Part of a small language model's weights: MLP 1792 GeGLU, learned and rotary positions.
Each number is 128 + 32 x the weight over its row's rms, rounded and kept within 0 to 255. Layers, rows and columns count from 0. Numbers have three digits each. The size before them is the row's rms in percent of the matrix's.

# layer 4 MLP down, 448x1792, rms 0.137, rows 436-447, columns 1344-1567
099:180119117155153074107144144146140130128104085060174118149153139056127158102109170144105117178141160104139182123150158139127132170158136112129118106168115153078094123153120105162105089165160150116114163145191153124148151108133150103156146155065128135142192151118149180133090127116176101106122170133128116146143155104126108110091134120159179148108202070114122138198100104112148175176173093080149168100132124134181134140063155108111168135069149098112100169108153110123148129130155100129072111160152174093125144107123096151133069107134113160114138120175109091104132122057117090093203080128118119152137137170054144104145074108113152099057155148117105127157179087093137110160107
099:142170129088128076121125090091122163177153114105172162155131130158218103135087083112141201014096145177128127076187096146100104100136103082176047131120105184125112091074165114166105192119089143137165121220113065126115150115116150167108135164149209200143134140118135154197112095115140121136127102157050136191114136206207129143097165159074137148163164141133135175117088185127099149121171131104158130122118149135148123152177126151123079134083096111144167135081081072112131117134112055110121100069141150135145143123098149168126126116143107181162124125112115090139116123121115155130084133174099143093146173067149143127126139162149147110127100127031123079186135138142118151111137
097:145118146121183177157119094148112141079135137071079123087157211112100121149155165075092112089104104151167131116161096129147105189089155197161095097145192138122149171131171146128168116137048067149114096091085120109180110107068152121080108086171148100118113158102064163078180123109163175119139123134121178103072108105123039163120098162163142106176148146132103147127167096163184181107135147142177102120155142144181117080122123158103158140110122130125137130165082129126155099098106124115105125176112164203135098168084176110145052136103122066127131127097114120142109144132100109182104085154145115101121059142128104147125160139110198158159115160180175187083163128202136060107202
101:092101137120108179086124161071171132079108096127088107090088134139202179175112137155125196170148153124146136080152056095103137118116124127114122097130119125102146121101127159096159111157113086160113121078166115161113193161147114148154127099108137157161122163095104103128138083165161108161138148117136131181061133109137161109103155166143111131108138133123102164165067144111156178174097151156134126138137108170131116169122164218089108159100178171141063088111150158183145076135095147086118142168113136134151087134122131119161121082164116133105068182089101113155114122124100144122132146124112145127207134194082137151081148215120090145134171128130147159158141116123140138176095
099:093138150102037155126108131143147139131111151123112118135096151136115140108102196152152127147128116094108151100106112160055193132118143120100130159182159088095163112147129117118111066120071103159114148129117122137127064127142108153139197129108054090110142105120144145120143102142105126106135188200100127150136168110082146211116157087106083177153120168147143133090087157182127138195115074153110082148127125088169210149113149104144110114105091091121167105122141146154146168105133102142121092053168160135123141131146141113134123144146178142083118130124085134048119048117158147103131141101144096107119118121151126156077102115145188111126194064139070138182194138153169115094139
098:094162152153165123153133109118166078151099123139142074117121142148079111151092148167110105158096079167123120109158110095148145126126113170135144149047163106117132123107143151084112146123101181109109112115156157168082084092125091121093089107159175092138128116114087124174100151109141100159106153095113111165091115187117129113110125123160146138121091134105211101147140149081076143162094092082129150080042165102179139228176172108123131147163174181176124152145141087139156182172169068118178146129150112129127128103098131105127128183150109124133141146169194154161101098139172190078154098131153126075089081089098142175156076102130105094110088106148132136131161131149108117124135
100:068108104202096125090158084168115143074137143073127092141127114169105137140105132110143119135166119201072120185138135128153167100143164117143109081143107147128093102113091133111119161171088127142119135119139120168112152167103126176132114172154098139128142121100139137134143140124096092110165116133147144139110133099163094108161131211155148162091115157090088159175085111083130145140193166102185137187112083091165133145131160122132087102186100076094101119118160133137100080165098095078152091152151122133158099057168173113166119049146139125154100180113130129140123113150184145114072134098170129179099150115128062126173146164130112141139095119138124133177176130158140154117139
101:143126149198111109079148123125106118181133120122099118171093130149146063113096131116097143130145119075073099058156123170169127163088175117086059125136183172078155156152157145165103129094086159112089173188096115166159170155117136156120138141152174166125089130119118059104119101124162130128124129173140134129147073126114139148115050133133124127092134148113101160095049148067147116132176088149125073064122169127155168192137116131122109119131179149116170138124134125095131092154131114149140151113209105157098141140190135181065173156212136113077178183095154159131092146167106130127089122088149104158150105111173134119135139103180097161112135149113107125089103109147119148130079
099:161194103136142058138104108131124149121135120103153158083103116163119129167085093158173068165092115082134127114188115035098179084188112133170114124060150091087129153129141114145107148082130124185127154122093116116176145140138166124207125145155057136124096091132121152160125153092185134158102128157154123102098118055141116097090075106104108078106125163167071075105096157134143116100099103101150094123174152149127207080115142189123188151146099151124077144147103116098105081150206154137106077135206080081152147072161103202105141139128090172124105139106057179092162137098053115080130135157101144171117073092152184137104173093066128132206119081145089126128075121112097103077182
098:070140171134181139228190151180144117145187129100119137111131093136123112147097139114085123188146090157153137130137099123113130088097178173135160103052087110146150074146109142157091140125121138173169088155170103167104129073135130162082144126104091120191121162129108139114117131067170077106131113149143150131093091115095134114171149174170126128123156133131132142047126141087135107154122094115170158217142158108125117143161095184080113120154126134122135052099153157113199136113175180146115174145080096091093144142140132173250135146130083173120077110129148044149157151136109154090110123140171159128105146234120156138162112124074182107182089114099107141141147111135128115151085
098:123110071169162166132197131143134079105107074079134161112134138130092118105127209124123134095057122175130159090118105168086104103122104135089150128140082162109144132162154085140092138128129174116131152094131133110163131054127210094196103131108163030109130118153172062134184105092193125151103090154203123150176114176144117095099111109177166136146180099168153141143109146099207095144095121130204165121163149129125105121132117116139165134136106160098145111181110117132119113163099122147146098100115167092152109175141139127098109174105099199145109190140127130179121158165132053116070122058111144155135108141096131114100161114093110086168105095086143080168117149051148143180112
102:108103142109101140192096087101105120122043060066189129129108150140069123091116162134110117145112158202098149135159182107120129106127084044136078172104125177170138107151144141092163080143120115115174079139157091121108140204092142123154138142096137160172177133189165139111100096138135098097178153123142156123151109160146091156063082180117070135171094157174176119111183147094142126145151101179151126136182137123118127112204133087074105048156177088128105107138173118134144118104142143165142138131153107180162121113087114142122109109097083112164105115130110080115141111116099120084147120099129154120122093143153119135127156145101109141127141088164140110103145074147023142117149